config.toml
num_hidden_layers = 18
hidden_size = 160
num_attention_heads = 5
num_key_value_heads = 5
head_dim = 32
intermediate_size = 640
vocab_size = 2048
hidden_act = "gelu"
norm = "layernorm"
norm_place = "pre"
norm_eps = 1e-05
positions = "learned"
qk_norm = false
attn_scale = 0.177
bias = "qkv"
tie_word_embeddings = true
parallel_block = false
init = "normal"
init_std_qkv = 0.0465
init_std_o = 0.0577
init_std_up = 0.0665
init_std_down = 0.0665
optimizer = "soap_variant"
learning_rate = 0.00625
weight_decay = 0.0
lr_head = 0.00465
max_grad_norm = 2.0
warmup_steps = 200
schedule = "wsd"
decay_fraction = 1.0
decay_shape = "linear"
final_lr_fraction = 0.0
batch_tokens = [16384, 32768, 65536]
max_seq_len = 1024
doc_mask = true
train_tokens = 155600000
max_steps = 4590
dataset = "wikipedia_en"
Each number is 128 + 32 x the weight over the matrix's rms, rounded and kept within 0 to 255. Layers, rows and columns count from 0. Numbers have three digits each.

# layer 11 MLP down (transposed), 640x160, rms 0.0664, rows 563-603, columns 0-79
106114135188139159166137078128147076136084162102119148103103094180127112079137132180074144115115082141129139096119134164112160175127106164128131161151134178156118082125142154123174099162168129102147154095123088135094117127068111109094105124
125124095133158083086165143143131147111121147101047058116163126120087133125142129107170131184150172142134108173090137182109148094122112085196115136118154126166134203160142123132096090102114179124129137139087121186170104120084184146129162185
142142114151178127112126158142107107179117109044097192094088129129144120127146127116136143125108116143111144116148101112138148144103135113137106184113167100133190101125089134127123176145089086150148128131132152122153090127097144107137122145
132053103117107080109133150161107151112144132183145136123107175114110111099140153130093133130177132174066107199164130102107162175133127102152169092160113167100186096127114134141122141121111123147194065188112116133125112184115094082140154053
164168130149176136146165169190181143091134104144117091127135175072133131125084136168156123102138106088132138094164078111118111144122128122161172129136171083134135154092131061138121125107139115154150097124124125136132094101104106156090148165
118114104130137132110144121111155147118103097143116169169143174129112125141119148162122134140127114083151051172131158089142133134158132090155131120128138114114139113173156147145110177127144131083150128133129115123157105126069105103141127176
115181129092188108137102080113115107060147126132137117123140163173082129114164065140183115053175084111144182143124135079195169105126140139127087173138178116138162172105107176137107113133123055080107142127115174098172158155099152155032123125
119156128111127163116131081085104129131058138111101117085110130091106094156165106096115090112095133150147103084119129108132147095138084116114178100133091134043104120112145158139125149119098109130128102211196133148155144113127148091079109126
141164162125094141097132185111187083169126183097184163096080094124138155128125112118164151189167109105111095086117093148122174130142035127081122065130084134136123112034090118122162098147111084116077113142162101110120156117090068148174161150
141067159129110105106111202113123169105105221097165138155149118216143158113101133135108135130153129092077116092099127178149121126118154144129186110153105145143120129113152102159131193147081102181138138161137134114125142176091165178145131097
129127117106128140073133142152120130126074099110059123159087161140143113152119088129154161139136154106119123179132185170096151123143159132140182152154102146108112117167121098122131103116078098102172095105132069137136116171141154163142120140
099152150177147123189103134155112139118135169120141142069085114117177091116148112138115074175156139102166152151139131122073074113109089161180091083132165148130112106126138128148137188115214170113116064175128140138156126118190171143122186155
139127158142081177111134109074075114134140122107077188105069145152102116152188138148135200086066154170117105089143216093113144155097111148131182110067125068125145124177119122044092068120148150158151179139117144200142152183140142080141096075
129094129116116210140160109095171151166113152129102109118110128082107131125136162096102152111185113161105106062111114123130081137080164125099118143128135138137143136109044140126140165103093076070078156172097108098149170124147166113207128133
137117133159109161105135102155180087176144151137084137114106113095163171111065111054070087130153142104104129118115116179142104192098115122175087109136134126086108137145111083078105197136088113131121105146178177143092103137177063106134097178
126123125189172134153108166107142119140135162167147160149103118088140184130094059139133119107063105142089076132129112070111175095108081150120127156128134131165081095174119123130163163085102120149194077169133116130125176090077084149181138084
175138135171097125146122126161125166145138095153176149142125131127104156112116110109091124116108113165144087094124134181087089092174136102092138112119062054123142101141104138144014182138093115169130161128062133123136192152126163098168194118
134150137150152147143088178120116172111121132133132106100140126117136132121137139174104126125159112120191154111158157157101110165108093077164159095111208071119173151159091100144150140078119148166126137146144176116141136116073115105092080202
149094188144140097082092110059158161130104076159026138150086114106173132110149107166125164126093089137138135151095159146120112098106121212136221121109155175102148177170148145164158111083201125151188121138148101181108159109155083138114099156
149140115112084132149147089173151045160097165169125134116115079110131119158166134141087104143133150159156100102174122130135207054119093129095153100122139148164120112100155170088131158147142122196129162116134097130093133095127158143101116108
104159132180113081118171122118085152127147176129183147108118176146205192120175152135198134119130103103121142105148106124135094143152156143122093153108144167122148142144118085090150098110160156087081180108177100115084121123104105114133132106
128141121100116195214135142169150164191117091143166157159095134134078144127149050093074140127128131160166184112089182056124216173161134130120089163145119137156113095128177132119142139064126182137129154171090151114118177084115112181130139121
118148125067109045172193149129061152075106177100116175187153114113040110092111077129076171158120109142159153137151170162086142090115157137153120160109175110118090160127148068178138168121155131106169147086121122147098105095126139145178153203
165111154140165125097102199123176146123038140108084157154080161136088148140146124129125123115100180111077121207179073200171138125101154078152126140136168083127197048111173167167063116133116118147153159097100098191131074163120124116141140138
166094174138188145111096056110146149095117129127087122103169056159158164101155170077139092241090082103088131154184159117137125206138126155158100201095134161096116115144122113116112170119061169134140111155133121122128128174110115156179098162
083049152148069117085132202155084090086166152108166126175136160113151119128134123139109125133093106088147130127145193178108178066093156061177112092122199073104093161120120160119110096137161175132108135159109239151135051128177119129118098119
077164153163111180157178186104136161156088132133137172138089076174141142155145089117165145202178074146144089151154127215141137144150152110085145156139124107122146123072103062108106101071201165105111128132128133151116126140093081113149113154
089117175074190176109113092105125150090132129136109133142161117123093134073119126137134111099069158137132122116208147113072140078136127143095136168104079125104103095106075093153199078141130111154174119144070023131146088145145130119139114076
115097158097138183156104210161108088141063100103168140063095129137128134157208170046080160104177106095081122143104161133126125147166092100133116148098113149117147105091165121111094107167115124135120133146124142135100124118114145089106200139
158161176145165157119127118106093089163116118109151115125121110145138104066121077157172108086099120168168119106157175142143172177113117184121194150093110117144093092148164121127135159207073177106155134125135164156119143111111140147085131072
138062062137123189125113193136147149199117141084112096149114151204112138119121203146116129097123106155147130104174106129169161149122068144128140112136111056142147159167148144120161121162144176102155124110124085138045101183122099155104127082
150075081126048118129094086151126136122143115152143177164159192088134053141093139148160142143128198116157136071124156112080126128124104119173110149097112146115211113092104131140197114126123155119166073154101153146161095121164110143098125162
165101134147076114122104128134062116099185149083129194140132137141166115189179174098112233098135163080099118090109131155161101113186078158148140125145096130156146140134166121118110094138125103161099138077109054134122085134152168147103094169
155144133067188089122113174144054157161159194122099204124107096159082140127129115154136128139163087136077093076105157119089067122122105102093125149126133073138082154174141130132094196111132119181202168105136128119134133158092132134036186173
111094083030117066163138128155167148128114105165087096092102132166090097086150092108071178134093112151107097138133162127098152122132079164180168161090142104099126169209192143128175180157068100150101127130140143066097142150153132118135176104
227131116122090146141069114136107136120114153117172096116087045179096175131186143119139161117141134135054144146157082179111124182131194200133124124144114124180069087161131087126131168139173152107141115141103151093164178204138151044164181202
151111106102119117111106201165114129101188170143140125150166150140119100130158152114132160150048138105191099099149160156112174124090138120108106178106093121120115114153096105115082099103121092052203131152161076142099180149102122100140097148
162189157108093052093090187154161109069119111147160169116180138163118034130173133099141130154106159071157018101160127074057114167076140191092099066150193079050178157156095099167082110119180070154163147124172121139146077137130166076164050144
115119129085139106129153165136156099116145180091078138092134132131108113116087122137142078086155179154080064139143071164128129148123104152158153108088109189114116202111072134157203157130121181174129102107171164144098154117098072196116080128
093104138158118138091162131157134094132125187137102159139148128142187121084155156137121164154147126122107167125155131150171132100115175119164103102118104102132137118186164081171124180092123161176177121086112119199125133100080207119130099101
146142119145122132135149148086198121137139152144123117132121122132104135133090093100073176113106094118141143091163104106154108101119160132104176083186101148175103111081159079158114104138096111089126145174167103156171127080100113106127091158
# layer 11 MLP up, 640x160, rms 0.0668, rows 564-603, columns 0-79
080167153122122151104189158132050140138123105178143153046108105142119150179137124159097086120175111090100165147096083117094069124151121150164162121153116145167128125145164105093124108136112148152126124144138166142100171157114131111155119104
129139143179080123129198154124162169151140123128130139090146191088173079140123181143145140102098092156121081150193129152144117140121149149108205136090122119098169076146179144161119117070185123077156071119144080092143152129172149181160103126
152110155129137217175136116156127130100110176104117116138074228121077155215135128146146130116097096138167140136134096106108089119142125148083154150128079083163124118147137149134116123096107079142079115126174132097129119170092127130124132162
120141171140091202136140142131112146172160123173163135134069091121096174132145138120028141159153105112148114152061128148124155117121143141146058125090084170118128138146097142078147114164075168145142121148144169114119177127112140081129100100
119109142120162045090158093167136114150078118138126071152143100164134162174098128136134094126139090117102103107139120161152155125100141130176101131081153165120059118106107120073128107157147108150108182137146118143126197158131152124110119092
075124123146174117094111213103077123146100164156083101125146181137184100117117176060087105081075129078125112121126127091043114111047174163136113079090141121067101151155113032159138178132135109158159125081107074178121090096101070095188146166
098106052147083126134125168153116082086132140140123134159057102130110126113118177157114127098121107102082174162143125118132098196168142156139133172125189139136124083076138170082166188131137146115073125132085114085149152113061191169106104113
158130159137105078138177142125099161117158108126157080151101162099070160167077154163130073090107158024064155188162132090131119103120108149113089116101138176149070093083152168098057091096149141138086121126126114099163104084068155112135100130
149153131184123110059153093170187100124140101113046065135119094119159097158152177130086103139109151174171142198131160115111090156117134098176096120090111157163140122139182128124115107193135141229082103050152159136120126148130111119116141138
132123170141128098124098102140124145112173151125124150090130135140090126129120126163081149181133118121132099102135092147115154151104088126157153072163108114137164148069160102089106137160115162189102182139171139112147150156125098101097144126
125076104152141112112143153143137160078098073061116119060152138167077098119111139125140130162132145153153170109078177077104138111112160100074085164108192082131157143149131059121119157146145133166097144101156133111131143075176105149120143093
150198118137093136110013146119188145144113119091140120108136177151159075095125176167184105134134114148137123095141146087119125128144145048165115136184101186083103109152153119173081139168140161148173135079151092082133133130189151104136166111
121102153144161160111138153113079104162174119157146103139120124136147220126174117110114117134128126125179158101131142098085144101079097114107166179167116119212138158142100090039041107190087114167184144121182107167158169115095096130176106098
114132118105100081118149176118161154149088103101112115110076108170125108065124173131093137113106098156123176123133072135129063131099111189109168187116186132120171130146110143180102159116130105154161106079134135152126182045231148103160092107
141104069117102075108129154112138180113166133141108110149103163148136164088071149135133129187143124106159134129178137110077109128144133117166105098135096129107202086085103160119117125104158097146102147187141141184142101110053121145122157106
118147099166164143147145124138162162122137102105110040123151194072082118137065148120160117176133150163164155156120114144109087107170113084128097048148199129114102124120131110124163216098097059119115169105156139112142153139095063096160102097
085144112133107171093104140105135131179083108110165128163123156157146117145131124116073150146156092141115115129098114089060108139160142126138177134168087132153115094151137103089136082146087117048134113119099116122175089117127114115117172132
145130109137174100129189148124108141074093120149153093121124150145158114172150142150124126087091110148145155174123175064163152191146149076068093125133135070147193099148111073119076121114135072131112072087188068089131159140139204133186127124
181124119120110130133120106114120143097154129174080122180115147153115136124109164110119118100168121115164092122112186123128147118183074165119115165066148137174118061080057091068108167154119137132152146147114177072068136086132124196137103149
127098140157097137126136151097136099124122122101113140112029101127147169169110131136091138144140136105089148129102194188162141109154053138123166128163185122064112101114137145175148084170039106117113136151127106135102170164121121127179178106
081182159127064126175144118173180111196120137133126075119072162190081089117129135114108133143107154160115074187099175128125068149132128175155189210164165183118111070179117115193119106125153118178120111138113094168161122142090153171098231090
130184226148139152115096203188145067129160080187086151132112156115044133073120125099097149073165056132114144182163087115146154159040114106095138152134108114122147144128129095145118127153070119152119105115101164110119117103126096092114112147
093120140207102144128180105095162137150090074088115155100109197099114127084155154120145170156113095136178122179142122090153139150066152101141120103183119093111168098176088113168105186127110133097154095056118110111128118137170078176095200149
095128126175070123049117220126101135126095094182185127170160127135159157160097115124111147118079096118098147132174098142054149138135106125149130122109115116112162111116110144139145127118100148113100177147143101134137113138166088150135122093
148146132111114139167175146090098190138099110123105062149123165147131153139136143132111091164111173138072183136114148107094154071077123115145166108117149147074144073106149148143166100108117149138107192156164128105134107081111155112142191074
116140132145124077093100091127125092139114100113156089138127088162120117118171169124102108122133148088155114135112105117113136077123145137141167073152127138123043132158159140150151210165113135101180174116124132103152145225080193158124149105
117161137133086131170132139111186115124164095122129121042164157113123049180102171143155125151071111135196104106106146119122153159126117183124077137136106194116152141144125161177110076095125028073127146150118122077095155153116090168194155125
188181150143106118105128138104167170190112108115107120122124154103129167150139077086131118133102104139149133123077169100143135141159153133123068112141133132170135104170090095185192137172171098142119134179133124101111136183106176087143082107
160127141117097128161141124093098159076147093127234182140150154181116105139086158169181134089180092072105121109079144129144111146121165131161182178157181144111118096111196126126160139123166158097193100128176108038158203112090123115117146184
118134146134188118157106124089178149150132093128114163182140069112165185068084132116133133125199066160109078137116144121136105130153158160089114146147156118120148078118151123122085152122142096160156130132125131093139187104140209116126122137
111139120144142130138083182165141110098184144115102095080110129184185132191072125084189152164083095109103088127179093084149058096151160110149140118116146094122131153140158086127141161138126099149131207087147217125120150142127180140102172098
146157106139126105132139122103142114090152180155147115108103141168215106127175137106087064143124112157120108113196136121076158092066127112127137090148137136146189083096161108145119140129131087143137164141152126117181130186121102135119170130
141090146152167094098114093124071104143104118124135097226114128112093153216100100104139158104128108088105158183164108126086159113118117125077162130134066220133167165118115134160126134167143088120196089146121130122186141131171135133149152125
140088068124058107116167174152150116148127143152098098131088122121072118092117141155103175040162156138172147124122173085071155145132095171110137137113096149094129122165137161189171164149129154083152136144175100094099116123124124100167095103
136111082131135093091112160174129127161052141153132143144102161180139184131082146102123134085139139096167168142133136127036185060161141069105135098097174125096159092165069110165142135139115132126142093079133164114131092160119129169140122117
102124085159106145081069135165122139127116082156189094108188102158161155144116118114146098154101146142124101122108146101097110076152160185155025104128137169065140181117071207152115176142160138202112091139132153133149138134175111132133103147
145170156137142092062232141106122137138142089127151167191079113117102136085134122111148099098135127154159110145132175123163166131181163173142081121075158139116077150131173195055103106151161119164141090164191123118175116089154091156091128087
112168106131126126111143135097128105110100087159174128163122121106195086127090146152163110168089137112114132168138168182092119191142133052107134131189126105112102136088162137121092123094082068159182106108113184113176129167182142111067089162
116114116172166123183073145117056176086170081093139147125087204087150143112095128170191080130087091109114139119113185134130171110159174096074134124139107113108132158089166127172154105124112180040144140160174121101079197070104108134123118100
151128118134119149087123156096098141147120174150120150097063118145115197136106136084133080130048128119187140152120143082171111136078117167117110102126095056106109116152113157155099141142134078121137122098137157131121163059060140126104133161